config.toml
n_layer = 9
d_model = 224
n_head = 4
n_kv_head = 4
head_dim = 64
d_mlp = 576
vocab_size = 1024
activation = "swiglu"
norm = "rmsnorm"
norm_place = "pre"
norm_eps = 1e-05
positions = "rope"
rope_base = 500000.0
rope_fraction = 1.0
qk_norm = false
attn_scale = 0.125
bias = "none"
tie_embeddings = false
parallel_block = false
init = "uniform"
init_std_qkv = 0.0428
init_std_o = 0.0531
init_std_up = 0.0613
init_std_down = 0.0613
optimizer = "adam_hyperball"
lr = 0.00368
beta1 = 0.9
weight_decay = 0.0
lr_head = 0.00549
grad_clip = 1.0
warmup_steps = 241
schedule = "wsd"
decay_fraction = 1.0
decay_shape = "linear"
final_lr_fraction = 0.0
batch_tokens = 8192
seq_len = 384
doc_mask = true
train_tokens = 115400000
steps = 14087
dataset = "wikipedia_en"
Each number is 128 + 24 x the weight over its row's rms, rounded and kept within 0 to 255. Layers, rows and columns count from 0. Numbers have three digits each. The size before them is the row's rms in percent of the matrix's.

# layer 2 MLP gate, 576x224, rms 0.0612, rows 38-79, columns 0-111
101:111159134123148128141147114169126100104144100137102120121119127121112169145106121134121152133193154120130147163079128107061101122134136148093114142173155081113159134136112146124133073097126127150133133130082105120135123140144100113127129154195103145132125124135137161142147131156092145123189153124079149076123144136113104145120115120139
102:128162122169143159108122115140129160143163109097112115138157174088153126133167134113165124138145100162148126094093125162187142119136152149105173116103097128169124104172146092095138100088130131129131138140120162131103140162108158134120111176144170130145160137118158127131123134120161089126162163101109083113142123127086115124136103089138
106:111121164172169101125109128138104128101091131135105092179154174117151116115127145125119147119081107142188121099118109137064112134137107109118127127113102143182124158143142181130115162108129119144099158141118139137135127092115122163121115112151104093120125131137091146089118104131143104122125117140148176156114085152096149167131136145125
101:110088103178110156164129162073127106128139154115119115132115125130148142163117113152193111120114146136111191125089107110180140097156118143112139131165126101143130156137150103117129073090130131094105102093096117108101115140137089127107123126142146143133127131125120123113072100107149134145080121112149067117117175107156111149131134149075
105:102121092121149184156164150121102129175093162113114112185124082163122120136079152103133135104141151139128155158101081103141135115102130133157114140126114145133154121113132156131114104112185169163097157153154186091105141092132102103101163103142143157155144147143134136114085146132166108134099139106116153108107117140127095155120134128122
094:114141090087132098130144095126138134150125117124090086137102130114103121085148158165117110088156131138154160129107120103110138119148113132148106124118131137101183178143094111163159138134118116133129103134082170089119114131111122099143115151151113182131126108169125113097104117175134135104121123130085188111130148123121108133097102111129
102:092153123119126105123108165109167122100185122125153107129162125136144134121155140121109144133153123144121123072141141091147104123205106151120147144115119119131102126120156092117116146104149117118082120076127136076149124099129120134191132112131158099107162137158118147098137111168172126129130121148130095135078137122088146112114087124147
106:104131122147132148109176124104127160118147162118087161135155151147162093149170111113125125137104146143146167097135139124112118120128126115149104133098090145125124136128123133125118096154083084108101123110083146114138074104123081074127124131108127187157119077139118133128117133133104155128146143196131087156141118187132146124138115143180
092:158122101107154109205142152134165091106086140122100119069112131138113106127126111138088140166099152139147135132167116143134134093139157133140135155099110162158099127117111171136166175077130096161097122109119108148110117137093138101180136146117121121143093143141156083165094161177108110092136150151121110100150114164109123134169093163079
099:109153138173133149108126143139146140136158144145128136167092122164104150144143104126141142163130145133161164136099079160102100112120103150113120149123135149134167099145134133140100126117107124094122118142119132164137121105130152162130102114144124147116122097111107104144176146194112137101168117145149159120133167155114140117118077127069
102:143161138148146099128134110135139060153093124148162150161132140174128113121125111163113153143162090139117154159087154173131119085142167140181082178146163137142130113132112091129151132113138068126129130148142133113117128135088147125134124103162137155132155114148093124191126141117128149136103113121120142101144145153093126137142127137133
099:121176069120147139103130181123138124158096098110127107149137105114137126138150137149159089148142123119132136110088119044091155106147146108129104085122160103155118127148113106130107108144109145127115117124133098096147152074106124071120134128132147096147122156116126129152048162140145146091135100134117106131149088126138101141140095159154
107:119111132174101160082117148120131100112128155126125165146112122148090140135146121125178137167176168136138148111106095113115154112120113143148149173142111139110137136097163152154126097134127160138110147110078154135132051139123156131111105141151160150112165123150162147133108166087161176127109098156095139136096116142127176162071090138075
101:135184118132088098141104170135097162133163157129143107140113104097106135180130131132135145153139098136129127085116173143121113077168161149128119166120116145137163132131148132128162087099117085113146139132114121147125115124105141097139155165156169143159106133163098118088139133115119117118100117095148146093112141124111088130114142125147
094:139118142102143133109125151135130152137145104151129158137125119134132150149115113137158144139113175145094158089081156139095146090134140113127109143175143144108139141171151156129117094134067110138124145112121131114135125166081155127077117174141147096118150130164104150104173136164104159123112089120122148135145138145093172145119107168089
098:144167094135158149122115133167129104092147115138129119113130090157115122136181100115152163091144164116124141121162119117151142119103145109148110104151109174130112116156169133128088125107167158131129130119103146145128134129087148101111142127146160090156099099073128172099114125094150123091127135153126148070116166097087143106142081111155
102:119136116168133170148148154102113157142128135120150096107149146144176111187099096135152139148126108133213141128102152121095129126094100118107155156161100110109119152137177125118177152160116127127116139154165128147132130116145109107130092137143135162129135081160158136126146165127180135096125084125164142131106106119153092162117114105097
095:123113167177141133109099166120154163170150176114117106127155124112154079134150090160120129137148150113150105087092107110118151090135108103113126127144102079065129148115121160156140148132112084118076146125117122145133136092136109129134125151138148138122118140101091115112099109139126117111161123132114146097126119129145114167091111123121
104:102140164100138151111125126146151131162119136109086118110151086128137095118145174114097111133152130105108107113140151138119156094149089118149133102129107144112114133169129134142136128134130108105104111145138175051159143140097118105159140099124090183120115135141144100149105121140177103136136083134122116167108159128122129136139102136118
103:123185097139139151147110147153111151170174119113128105122159111159116142137115124122145156130172178137156126130125130130106143093137071098108113128161076085147143095107142144123164132140115118142178108106139162156135120132122138127133139130156119135182158131124135100171144142122146125155150095100113107138082150134122104126099157100099
103:118122094126094133128146120085098167125102130173083166144100149117148162091166110106129163109150165170150143131114071116140133095112150127139136068151156130125148148091141133090105113156177147137171179111117109108139108134120120142149167136145087164136146145139151120089111127159079130158151101148149111095121118117149141138125131097132
098:150148104122135119086116117111128133176106125108131121131101115138153129087112141120096146130143151139164122115103118116157175146117106186132100141144146130164140136183135138138149099105098141106151143119142180098109145140101093118140105095117077114104167115121165154122123109144167134124167080156089109082111101140127103129136148125125
102:120117120149115113142143103135163106186106171098126084104197119140145115138102127093121141129147129107092170137089109111107084151121132127146138155126148154095113128127124122144126115070106092099136097086110131132141053104147100101129091134128148161126124065091147110110105143143155130114123107151150122113148155102100130137117098135147
104:109152155092159153116095113160141161112147138089105088133125099091121135136120142151130093108155126164104162108135115118072178125102115117147168109113144124132178152166120119147102117110144140131082131156113117086095133094136107098129108116129095104166119140087149138097097106146143150146132092087124163135128109141097136128096088111147
093:172143087100135129127107143173139140108116155114138134137144121130146125143126112151159147098163093125145098112104096087091139092118147167137111147155142107089108121129139084127159145148132153127107124171130145152106122129135121140140158129150158147133135136149157134133114151120126147160086103079145099152122152130098098125127122134169
098:081152103156096113087159146108125131115129124139132150112162135150118152121146118148154122176102119137119133110135140146097111107105132114122101135151129139148114103105111111103105146131139143127106145106155078059146155069147079098122118171141141171127098091141134150138164136173079136143159057101130100142084132125106118121134120103160
095:084124120146114091125102140154138098104125131119115101112038123120154150126146110153141122124136076168170105118166113131085133156120129115143108145159143160125106144145113130137094167117147107142099115172108097148108098100160154131114109144094154122157156087127104121103114116182154136129114138143127142119151134120129130112114126080097
105:138108112123171114159114098132125100092128202088142145128091116129130119140090096133121131144127118109158165122137112135111120095126106128141086117131118119165173126132136126116101113123183154101124134129136122126122131094106131164176150139189155123171134100167088132172157110139140114098131120108108179119124121131133142181129124095128
099:113122128156138120106118131168143100113157156152125098109176174165150134118124142179127134124199147139129127124151145081133145133159132122143110123114118119171149126142139119111109101153132119177131110110084134133125066128111103104123089103156133131161150096146124053136162154145111124158143142110160130122151127168106117131133137122141
103:121135129148140135109101138167150113121140151131108149138117121138145141118158107092128127120125075159140116146096092108133131130097111154115121121156116122161140087146153125127119151122112129146080104137117144133111106103164128171116116148128133158143142125143109139153115166153102111115125112143180146090160151171121147184111117140159
103:076152150169136118148114161117162124103094138072114108086127148146164130161130095104161133134101118132123091131088101161099160094130115156120145090126102175136147085111185156119136158133117131162128149142131139130158085134147109123107133114124102118178112114141151127109101151113147119116121131170139116129107133174131141131146127120192
099:177121129130128157153127081124098105101110139073138120135139139115142141150139142100154126096164135113088161139106177168135121095104129143142128105117129140087158084129141131169137162147147124142086097106124140081093122107109122121143102083177132114111137120134167135142158097139154094127145148134152136121129116112113158136177116131097
102:139183153138159153112117144117150108181108170105114118145094137168122103153159129101099112104110101151081153126105158143163115109128143119113153127125145169165143144149123096124116129164143120107124135069087153110104138166070101141123103156122130136131109142134096171097139092125122124147139166139121118143153104127139107137113138165149
104:177143131113153143179110161122091149104100108144114131147135157187128129120092190124173152122129183136120143184137147093151135085155184119110146111096133089086135143115170121137153138156131098149142102110127122121120137138130107129116152096136153126128141121142088146129127126150118140106095151151080140124161134146098081166137121133150
100:125135088127144118155148111094105128157109140098108138118124121113106162097159109128096125118123121151125114145132126114128117103107152100130086095141126137102143159139102140129100098124129137120122133141123163072126128101093111172159107089118150124118146128134127158091151103155120111165148130178107113154106152083121118154138111089141
103:113138140117154142132148150137112126093112115109111117126148137123134119104113120116133152150173155140111122110159097129120081091164137105178108171111125152124101153130097139106107164137125121128101141082131133112107115046081119111096079147129176139179127136148130117077159124133105106105131093193139104132112102137107128116119100143137
098:109151093117139131086146132163109134138113158120098120145158099099151143137113137108086132123143153115157147145133101133105110124125164138084150146167128107114113143174108103164115128115163116069111129100141143104136074114121136115091105137105175122146083105120156150134127114102164128133137108147117146149125109109124136120171133088134
093:146158121135134173111153126093155162146125122129149110130105168122071151095181117131175167113124098144112139125144104152142148131081133097081112119169159148138148139165116118173125125111146162134110149103108163131158127144070116136156089083136126151137065162142165098083139117153164099102133188094088133153129106135101113097123094101129
103:127150123124154160163126157109136123145093149095149165150085108109125134123146175099130179151105110095155125118125135174164134120117137145121141172162109121097100155152149155149157112145104143112139107105134159111124127124104135151107113113128125147133141115142148134131151162133166131103153104100110152106103067081101100112138106085124
095:135087145154138132093137136073127120128109118100117145090115154141146133110140103150094161135148165057155112135129129117109166119148120099140136137147102098137157094094151158086099152090124126139096151144135128101165089125148094123140140131096101094132111133181155122116128119124124125107081125132153106151157140113119133141142113080115
099:135136135129127116139122094134149087127111144139086161134145124153165148136150149109112163119104101122092156135133122122090148150115152112160103111096130138143142134135138110153106086131136102123091165115092146138136107111095119142125165104128118132118157149117113110147138131123148108114101151146138157121067113113121107167133134142080
103:114142149185127129120154175126166117134139094125115077098145094124105105143092118145120120098112122101110154108132098062113123156120118155119124132110128141141131158148134129129117124148102152175148123095113127167141153134133120148112132137160134142084111145140122137125101162137124125149138107153083115140119075145132154194104145108138
# layer 2 MLP up, 576x224, rms 0.0614, rows 38-79, columns 0-111
098:140090163117108157161161134099138095142082112134168151104091158147087117120153169101101091132104137134118086131113175117159174140151105099100154117109114190157127131086148109137102164116099156116150137113144124157138118144092140129135166122125132118107109133151136139131121143134094107110091108109117124171122135157134124107140173119154
101:109126142096125139194139112118113120147085118153176103132152130109145122114137158116091156105092117122166108115110123137141127132149164179098142168146128140124183105161094138115124171128108129138155068106089116158132127140148130095156099162078134089153087100158130136123140167097136122116097143149147128139087103138101106092129110136110
102:147172107104089104136160124084141159134141154112134103122103170121127108122140124116121156179122080124118106109097140095114133136138126108138155096152125121152095143137140162177077125158094099137135113114134125115193121131129107119122102130138087087099106171156159126124135112143141102131183122143111110154172139151148171123142123090174
104:161101132086109105126135115135149121118143135122132108095153099101123134093118115129144125150085103168072162145126148104111173110170124190123076165135136139157095122136121085123144144132132107105104117096098108158101121122132127123124115105136139118129105127137144109125144125118122140151126134111148117118170125144133099138112163076101
100:123127092123130135111121101133133158107147121184158130113118133154161136131149136097138127089158149147163116112128124086108113113131097135060144140151108088115086160116154154094147130157153115122108151139199135106131125109126129114137144113101140148095095125116084138132156072144140142124132149166148100158105169108132161112131131127083
091:144136147147122175070124132140122121096113120109143114131112097151145134186113127131126174123089091134149118105130085152138133110172117100099140156157137138151148130157146142142097132171123119088113097149090126128177122120156119136088136160161080127142132127124085113108139114125093161099113120154108101110103122143092143131174124106143
095:088165114137129116158102089116093152131128147112154114144112136119181117123152150110145141155107139112103166116156138124159136136096150085142137152146132127096145103162125107160097093190125173142125127136084127145156138114076126140057105109138132103114111166129160135114100101111135115102128124162099163116137115121121173163111132058117
100:123144129112081155095134118126128105093169143136087138151092158128137166118124118102130127151126115132129078110130147160149133126140123074124128142125138169141063102114132100089102157159150116154149167172164090150124125110143124122128129128123140137094139100141135164146145151147170120150133112092156110156099134162103143110125111187133
096:116123135159128129144143164138155114155107144156096145123162139154176122132127163176115082145097142130170153148116115075142125123126112082161105144139133146115124144132143141130161088173088114167150146164155133134106087142125092104138139133102110142108115138094105108153135121154097119175147105131118100150120109115172127141125110120151
100:120126108150145111110153104136141133118100118147118136127123147135068140126174163158101201164133152162137144105082115094111184119142133131109130130125142143128136140130099174141133136096146138147144160105129103132125126114102178094145122153125107104134072121082144109124159132095120190074170149171118115138082139149155160111147127138157
101:115125073104151098134128119107144112130137116146113107104132112077093140133124081102105147127109100131169113170115096137087124125160149117150132137109160132108132150138093124103116153089167115152119146148134099149138127129094149115166143143151130144119156106083157138133121163086101146101088127081156152057103102141128058109113103161115
101:141094150153145091129112147121112143120095125157116154104132135091077151102150169155111153100176116107149120167117129140121120151129149080169179117128162098111131090123139124144151138104110077114079089170093104094146140157143140156169132138104135130136129124118134149127110087156137097130140115089108149137154122158130122142113142117123
103:117153057122105166123126141104114130110142102108132139132092108098126143145118115161114143109091132168118107127157127101138138108126126150120124160077128183169103110087127134113181136131120144164132161133094121116155102164160142114139158152134097150133131091088153139156134116145151142093160102135139112108070090144122115128109126130184
102:114127118118147156111148111107106110080149093126153165152114105096162124112132120182162140101124125113135114101100149109157122126131103119142135164128164095150115168119117128115109162148128127165109143113143079134124073132140083141126107121155136107133151122145168096162113191170113170119109099125139143090114138115199100103147141161100
098:119104169115123124081125132138133107162173158151125153129111131163137105128161128142143095141092095121110108120105127111112118144143144115096090104130125130114159149093138137137093090132092114163115091136073146123171146133118104147122132135072157135098114156157116138161129126142129124157166138119144101127129151142166193113106124133096
100:125131092096136113103110142106105180104117123114144114141060149132092125130130152149106111116151127102139138126114101090114139121159153161122145188158154119151115111100128115125108116153120094117072110137100160113130145119087148098147159134132084094122130159090113142124113103139120156158110119167121141134112133151110164133100150102137
105:141162121137133133099140136133125159103141133133120137120148159156129110124164149160137111149132140087164111101136102122083137142119146098093127147096107137128145158123134086128101119157093131120145149115181110110135156157138123124185090157147142122144096148138151132131117121108098183146108139145129149138116134150111152108157100097158
100:132143124157134114141132149157150115141122164123108141150111154094106117157136156102096130148110160100128153144128089134112100108152086117145151136138125107108140162130139116137172089130144113140134160140134122099106118112161078121167161148153134190119138119111114097126180110118100113093081139119176181109164095157163135126099108146104
102:150111096134147092170134137107161131140130108097164111121124122134123152116146090116109149091147185140063120102124149101185152131139105123076109138125133123148113149100160133122140100131108108113096157081142084101089136121163100122086131139130120137099096095166092146164146099179119111108102131132151113154121101120141151157117151103180
108:159117136138123107153148122105134118153129132161112173151106104171143132120171097115149196134088115119083134160113159114166153127142132105134157120142099162109136134110154085111114110138099096118130136107120126143150148081135145115071129118072119126111122121135096120134150181119128090128082103140152135094100153158131141139125155091104
105:155138099090139120133098143134147126121124131112163145128162057076094119142117109125180139165110148122148077123091142110135096158152121079135132111143156129163128168127149122142152093123114123154143122147106156112135146105116149110149144111162115072120159154118135156153094129152127111155138169100138171157131092144111136123123116129160
102:143139092126111116105130129121168187159146142142167131088122127110157144117122104155088108123145149114140101107130084123134080144135092165108092183112097137168119121124083135104105124129110139112151126154120108149129104148128099103158145130158121109166116155111141109143098132173125167120156095109156171069088141130153121105205147163110
094:086133096160145087141136188154144135112128075121086108107150151119163100096154075128127130124137159133132131071136096125111109141137136185135087132137117099106074114134124102084130154115124131115080153109093143148173133134178133112144092159119132178128091105134138121136111105081084124093111109122148129151160162102092160142118111099131
107:112110132132134162135117082071137147103129118093120118135142121138090125142176141119154105168121081143099118129143129121151153115099172146173135194142142140089125093126155164172098124104100155164120118134125154130112119137123127145125101136109093159118116147081130132116164135145116102128126141094120128084118159129099149129120103138103
092:156140119169134116129114106122111145099162124095126142165146140146106133170097162113142181140137087112142107102135128180125128136167112104154125099123126107125123157115121096149134100125126115085122102123123090115104140150178130138182107135154086123124111127158163119129083146122115088093104145092106150121150102143075116124130082170126
096:119125129190130101127133117137143110156126099136078140119149096145094087155160107121147137091118166148125154124112122083145123173112120128134086103123175153124098130130121118093148144147118164143144143144133106118122121119125156131084120100135181134098124134153106156122173112123132142138109124126143113156130147163113124160114126140128
101:146149093135154167117170089164147121141108105124110154124109141126112106136108125145131152114108106125096141083114182158120134178102123125151181111097107125134117144173161109096146136118101155143143129108163139116135145140149177152127114135114146103138133158138134149127129159191153096169136148145092157198122082128106162136117157111161
099:109139112104126171126149141115150130150148108152137121146146123125115096125121195167151174117121089173116114139131074100132108163115120104138128124138132134119117189131165121141165086132104129123154121135125152103109133168143147112120115135127111137118174148140140119129146106140139167109123139145078149131082123094125085136090099129123
096:128108155168114126159166171140162102169096130136138124200110103145145111123145170113105142133121148119155088121173119141152124106131155119114119161134152164101148135163140157152133149126096110147153088130071162138167106094168167110113131139117128147136117129133112167133109147140106117135131110125111140148100084150124127109137115133098
101:122085116134132162134160120113081137130110075157127092114158124088164100099149128130150117133131164144106132145123158138140114134105121141128090090162147110135132172139129106124152147153140118147151162123125129128119129150137138131157130071088155134155104109121107106130144142146115127114143107121167108098091090135134105123145154099115
100:118118105154107109141099125143116098120163114139134081138172120118118133121145131080120144128127106106090129130140134175143107186133167101156112130093114108088101155109177098191149124123172124151109115104111133088082107139159129142087118139123102136157074102154125124165099164146124144117113163120092132081099114111166101114161121120160
099:171126134110154127163130141123154086144085142090110111124132129135123136125124144117138132135130107153127105102115135117145173124123097153118144095120160114175140131070126107120158150096140146087130161176123133135111110129097131185122171135172137106145164127104171145129086109158135126149145163124093114124131061138109098105120126131157
105:159126172112108151124111122116094110129088176134147159103137130119152184127138090149098129140126108149109134152107128158113152078096131114154146154151091129180136173097097123118106124077115144140105118131147129133125204137102084172136098151119178138153141104130078167109099136126138110136141104138080112147100071076163150158142152118106
104:121094099119101103148160105128104141105185150099126171138101120085158094100087133169087117149147097108131169136133152110141109163109116102141109112152124128124172121134080125157111095116118105109130144108139158150079099108118076106123131108133113123141128159141097096128137124085113129154117139113166125081142127115137161114123161156112
098:149135149141132129133136116162108113149109143119147111128171144104158132136106121153155116135116097108158161149143143151125120129125137109147111133094091126163160091147131152124181158103128098134140125112084137138121128158109120141096143129123099120159110162113125107181134130092142119141138111099129113135125107152092126156176211128131
098:149188161141140098128150115154134111117112188123118139127112118114145169142113127098151139154151144140121108119140125117110112119124165116138086123139114080133108118112116128161145110137169085132095094101155119124113110095145108116122102141156155140166177143134110127138142130140106115138122145141135089169125151093107133099161085158134
102:109134167139131126099160109147166101122143118135153096111148128141142157147075090116076122147144143121121159130154101137123087108158106167122143117134143183133131120161107148122161156092188169171117150110141116127117092096105140143135105107137110133142146106107106120134154095100138162114094119133174108139176122095080099102118152147112
094:142170142113138127132134133153138105103154152113121153115124138181145158150136117107133118139154108119079112144160113097086184119112156117128114115137117168096126120143095114139156112121149077152122152155122136167121177120123115159108138105130131152079065091118153110130122078117165121100111108107123140134114131141102138132149137128130
102:132093124169125143092081128146137142116129161100116106113144141143152143116156085095116135133111143112124115080127082115135060154101112132159122108128097115169071127081149119117142130100123132191123095155133094139147114161125129118107141092089130149128130107096110132148108120123107104120143111134168122162131141156148171134140106118121
096:130162114105105159119128135140114143176140111091124159126158115118162135114164102134127153114154136118144169143123074146162105133101094111122125120115149168145094125122142145106105127116109095160184141130144067145132143139105107084120124098107145156131142110172150179118183109108156164124134090150121110090065153082109118144136168136145
094:105168129125136124133156101109148128130142124137154135149100169164091129139126126181102162186098126116117104159142135113129129115111134112100146103149162104104144135123113126152127133100116120121138076097155110094156113127132105184138066115111106100137104113131153109105121112152107154118152101176135133159146112104166154130122127115123
100:109095158123124109151159077160126108163159142132120158184085121158141096122126169135140126183133148124117154125163118120128134133119121169129137069111098146151137116146174127101178149147119116150141167124150122136159122113142169078159157114099099139086103152117145123130138144110141140089110106134091138140105142115114134098127110128120
# layer 2 MLP down (transposed), 576x224, rms 0.0613, rows 38-78, columns 0-111
099:112142169141121153132129142147122095101125093109118154127082149148166128102100135127178140125142128134123093122157129145119114138130130142121120127135152180123097116116150134129116126109114133173126098123155096168117115154124155138122151135126108139091102108157141113093061142047129124104096127121107111077133155132127105088091073107105
101:147102147169176129107136112123119119126123125178169104100106177131156086153086137114143148168150142141146116128111078114172113145146095130133120135105154130109126111116116130114117131107116137100084150116128137103132172097135129111167102138141121139156158119138131130106069131113079140148117143145128053100090136130166125131153155109140
100:118129135110116154135145119121186143137136083100117132168116157114128113151114105152149128155120121120159083106186143180107110148148139123124200105115143152169158150147135136091087086120130135117106114139086157126137137168146121135163114113102114091148142115130156122127090127159111104121132127111117139119110160184119165144102118126133
104:103141140131137153087102169125143130091140138118114136188145142119134117125130143125079104117153129154120104105113137142092173126120125159117125127150116136083135103080104173124077107097163138172104152138163173122125120128163106123145143157118090144159118167085124168107118135132149095145146120137130154114136154148115144124100110139105
099:122134176119122114056078121136159104153102105168105141104081088120152093148136126136137126147160089114139136123147120116088076185130116146082141190145133119113107138166122137152136122144122120085146112148133140133124112101107155155144177144137162132148111137130144087094108137105066105134136112096115179118070137114120137143149162092145
093:131136130140097142141131129145123098120148138128134141150107132138138136105141149141144133118113110107136163170096158094162128107161121111154124109121145139141135116117132162113144140159132121137149139120099130144179080152091113085171127122133180118157146136147129139127130123154129145123108126108104119095120114110057152114165132110147
098:100130161150126114092105125174099144120096142097155136120124153137118122127127148156129154134085104141108123107100148121130148138152134076129172110159137107092092124145111125209144083144118147146127143137093140112166132097151167078125110129090151122106129122132133103129117125142106117128145136094136084114153116143146180165100124111142
101:156113146098128115168134116130148091120085126166116078132149106108146157112119100090121113091150102110125142149092130117144112122089093100171112124117117137147120103097113136125141146171151115163157125110113145118128139176101143138099105157131157106142154152099086143107080128102169167162125160108080107138120109124101180126132178104142
099:124105101156079089131088139133126101118157121069103147120154126099138093094115104149089098133125133155136156191163122111131113149121163150161184122131110132144146171117120131134143119137152152098107106149111124124145126158096106110089159123128113116137177117165170084141143167136134095116107147097118116102132133146120127067119130104096
097:106135181156138114160104129131148135147104153154148126097179128111102156156129115113111137116145158186110136124122106136134133206128111147158113116140128121121105103112091110096124128144086149114152101096134137096129156139097088137150151116153155169152119115099132150144165174149080103111107093132116175172145112141137138079137099131155
099:105169144092110092107102124155158133128124115078129115149135117124122117108156115142136104178119161129135106129133123122128086177124114116183147114094127121139109158179116141180129150129129143119083135167118122146111140126110131120158124141159152102117127134133086136113094143120141117096151144127116136108117108125098091126138138128121
102:078103150097094087124115121173086118164127105142127135070127107130126144122148120150132075143144115108151155105155129143124168129119149091146160106108091134116136110143165127135149129149150132098137113108110121130117121116111139096124083137117082166100161105135159163096106150129128164129135150135132103134105146129136134149122109157156
103:134132160153132149179149163094133133117117197126159092111090116117117146128127196120126083083097110136154136143174109154112119134123157157159111106091174155139133121101124129136118148134136137092173131093120072135130128112181150136091127155117122178180116103109093141150109132143103122121077105101119128120124148126093097163151131065133
099:113124109155137104101156182101104125112136129108164174169154126102141091085078153187166122134081146125163138115146131151155126118108154116114186068123141124171112109155177169158145125153120123123101141131131096109153148150093085127132103140167132135129083104138155126117109132121122105118135142108110152080126152108108136139129135144119
097:123094128141140101105133159155106094092120128140123080149139172119156131147089154155103129134087101109137110107111129141156125101141129121108166140115146138069100184118150122121188152145101079179159133122139139138104127148090101130116051113150175120129104138114167130118153147135139109107127124132113194138112121122137130138081115075107
101:134134117154173080132191108120148115088179154108157123150142119117141124131123119134116154168117123081146156148121159110128114152123134152116158118163114108116145139107139090148093131107121168136083142125084107098114115144134152113122126139117136146135128125131095105119149127140133128110167157117142103180122152177134135121089147101128
102:112133140102151138108183137143160161128135151154133115147131144154110143122166150125109156102098180127193138127140130146091115102117106112114157144145155147103121097174113125090143133100143103106122104097112123104147160121117114174134100125136168103192172164142122142148164121128156073102123125115120114112124090122147088141125138106121
098:107129177160082139151099118097137125151111118136133127122149132132128081143155111117127115126133156120108105156131169110142149114118120161131122136147172123116146171129122116121099152140139141138124090086099136110166117131123155088142172118127132120103080156165125130178129106152075123127133129124126087096106092089142103112156124094102
103:112171088106113130092130142140158127098125145151107137138132130132171128197140132141117137123135134141150149113144165111083102100117146155142125108068117142125120155144107091163115113104124083115138166121104156091131105124107134161108159145107129121101124084117102147138101131106134118132111149125159155160124160140155147121115097175186
107:136104164127113147143126123110166112109164150148125156156122124122110122164131135119140142121093112144117114140133109160144103090108150129098139146122151145119123089128165185138115114114102139143174122121136118127136119141116137123092114134125094147123111078116185116122109119144118125166148146146155116119156154153176135141105142108127
106:101139149156133131066090139161097140142127165108126158121116144168106087156091128108093129136143155092160162105138127172107130120152136133138184137121095118103144135139154093096152107112124126141169118135148106101169118136116117100097182076129104114142090134134151081119127155116148140139139112136091110106133152093145079166125104145110
103:123132079183124121160163107140106118158145078118146156145158134151128141136176132141130123161156131106147149124136148140132168124143108153115105092133118103121123155084140109106130119129147097131082102149165138137123122149157083152104115113131107096096143101116087154142057145151094076098127114123137136146154112111135139139124155085113
096:103114114112135125126181123112087152106155122120134139115131159149133160103122106084122141115138165124098155111087142114123143149126113102125112163140160114108128152160131119176121125117144165143093135145110151123086146131140109105160062134125114121097101150139089123149115145090092127143129151133165120162103087130163097145126157158136
105:132129160163136109173108123106172125143146104120142125106182161161060099153116118086122102100138103095104098123074125140120127098171122156124127153118163062114149114081147058095113124126090136162118107148137132134113144128159122178170085159107134096090097133112143121103140135147119137118076177110130109069118169138110119137127117109122
094:152126150170104120130124138136117120089097105110115160156155176116121139148113076093094127146105138104157122124113121153150158163158110152177194118131112129141137148107152115133154130109112135135115166107138105142147163145144110167114104099130120099166128115118126144121105123115123162112173131101097168174131153128153123104116140128158
097:125127118151171132139137158102132128150115115111138117137101132126141122106103147142104109165092107124135139149178125137069139130102136159091108150148191140115152139120148165101104134110131105127070136130136151158076160140146145139138119135131110152161111136141098193099156171099116081130109103141159097102122134149110126099127076125102
102:105138102123086078088150133114133105123149140143114125169142143090135116139135149137145117137126124115117135097107142140118099147125141146132144112134113116145087092104137144142112095133120163101130139119140122102159153117138150142115145147107152131139093127125144137146126196131112124090129134124092151154127148093111082152116102069144
101:093106081123160171111116107169153130128153139132132129156157133143146124135167104132138159119114079101134115111090104144135107125111108161121137186096161115119167144097162115113101149147122122103076123124108099100123168172131141134145094094119152129153150149143165129134086091119130134118108142130114159147095110106119103128117130131109
097:124118145127159131158124150110117167088133141159138082163133109105111149115125162150177141134166142111113098082155124132141153129127103118145149116160102138114164102158135128127161109116120165118107113142108146097152181098130141127108119147111140146153150164127125087122154122087149151114144128092103080070091162118097125101121147149124
101:117120124149161108161109173178149175124122100160154127122119125103157087107154136100161103100119132117165144151078155138160114133097135128114121117103142169113139094135174176137081163140103170164090117082111157132118121094111107126146164114130188142122108131077122157125142123119167126133117154140149136129116119108150108152125133110104
103:180174152104130092140138110097129158110139136080115141121178126132074169104115164141120133080135157158131168088097106188134154100127146150098161158155102085131105105122136097133110098129116114130136149138134112131156149122155122139117084119060091113109145115100154115125084124162121153127151150118131167162124094176159113147118108106137
101:192140144110139124132168134095142172123127141155131154150161132104125145123071120133119135107110099139144134101116125070144138124188129147146155157129116118153112138141120134110131104137161141101134067125165144130142110083151101116101138159113167143085088122074122110137137141144141136162143130137160147148153123135128144155132108141117
105:192148146148134092142160175147142138127152119168153143121105100141147134139133120117131114145101135143074148100111105134126080128159155154101136122100164141157119103151138106134167164128169143120094090106101141146163146114105168143147135105151115106119134138120146143127120142135164162105126158144107125066151130094153123129114146146115
103:080107113096140112134140128122138114137157137116146141089099110118159158107090164126121149092120162152114131102162157145141123108098171129147160102116146167148142120124117158128122146115121129131148142109095177133138127077120131141180129091123106148129102157138146101104141116075122120109159134119136111143152105119186163105143180125112
098:117112130105162137142120113108104162120155116100113140147100117095115142141116128146074113129109125082110173095156127097180133117089140137136147125080131108148112164180070117117161140156131139135106116119132075141126170133095145133147131159090144115143122151146177096096135165092073132092125134139109134077168139146135132127132124150150
097:121110144147147139124091110128123109149139119143108170162103153151110158149144131119124119164194135127119103110143113151125131113121124129086145145156164091107189112146143125103175133090125121153086118065121091166132148139148134121125099144156133127136191130131141124095153103142174141103128121123095158138121132097149166135099104115110
100:115133146138170108122129075111109072131146163134174114130138151112111146129188163144147109174101148112123161131116103109075091128116141119109117102182206138151154131151082099152160121147143118150156116118155101152102131118136139106114076141123137145125157114139067131123086171147175100133138153133124132167173135124142151112144147126112
099:124123139104150168136104162117118138103133127111133107173152116133130133108117169191141130145134150125139159185120120106112164131125144128159154130138112154114145148131144101144076145135131168164090127159153158125133151163112117137113106100133069167112120154174104117144137136106176089151125104139126166126129108109115171106095123119128
097:155140106150109161129137113078090119104198162089160128137138111098108116151111169125083146141186124184115136130170144105139139138095170162094051116107109122166129130098140114146121140157106070137154166123108133124130124143157130143095118118131101110104105118119110175127111116146089174126156133110127130157112141131144178111132126164141
099:106147156128079145124141111115133175119143153131143126104134162138158107059132099105149153087141137148115171147151112165122111148077114085134139153133093132148137084147117171137176094125125134126122128153175118153130084153098136119096162111094101103093116124115157104120152139127142150161130113087132161074086089099170127133122138095124
095:145134105132109114157109136106115119096146142172143154166105145131130138138118164148111173168132095113142160195114111077129133151081118114144094134162085156105065132120155119109099123130105140104082125114103119082117106137170128139124156118081084103126153116129110092138111085138119124096099121148126114115121169096141145146152113174121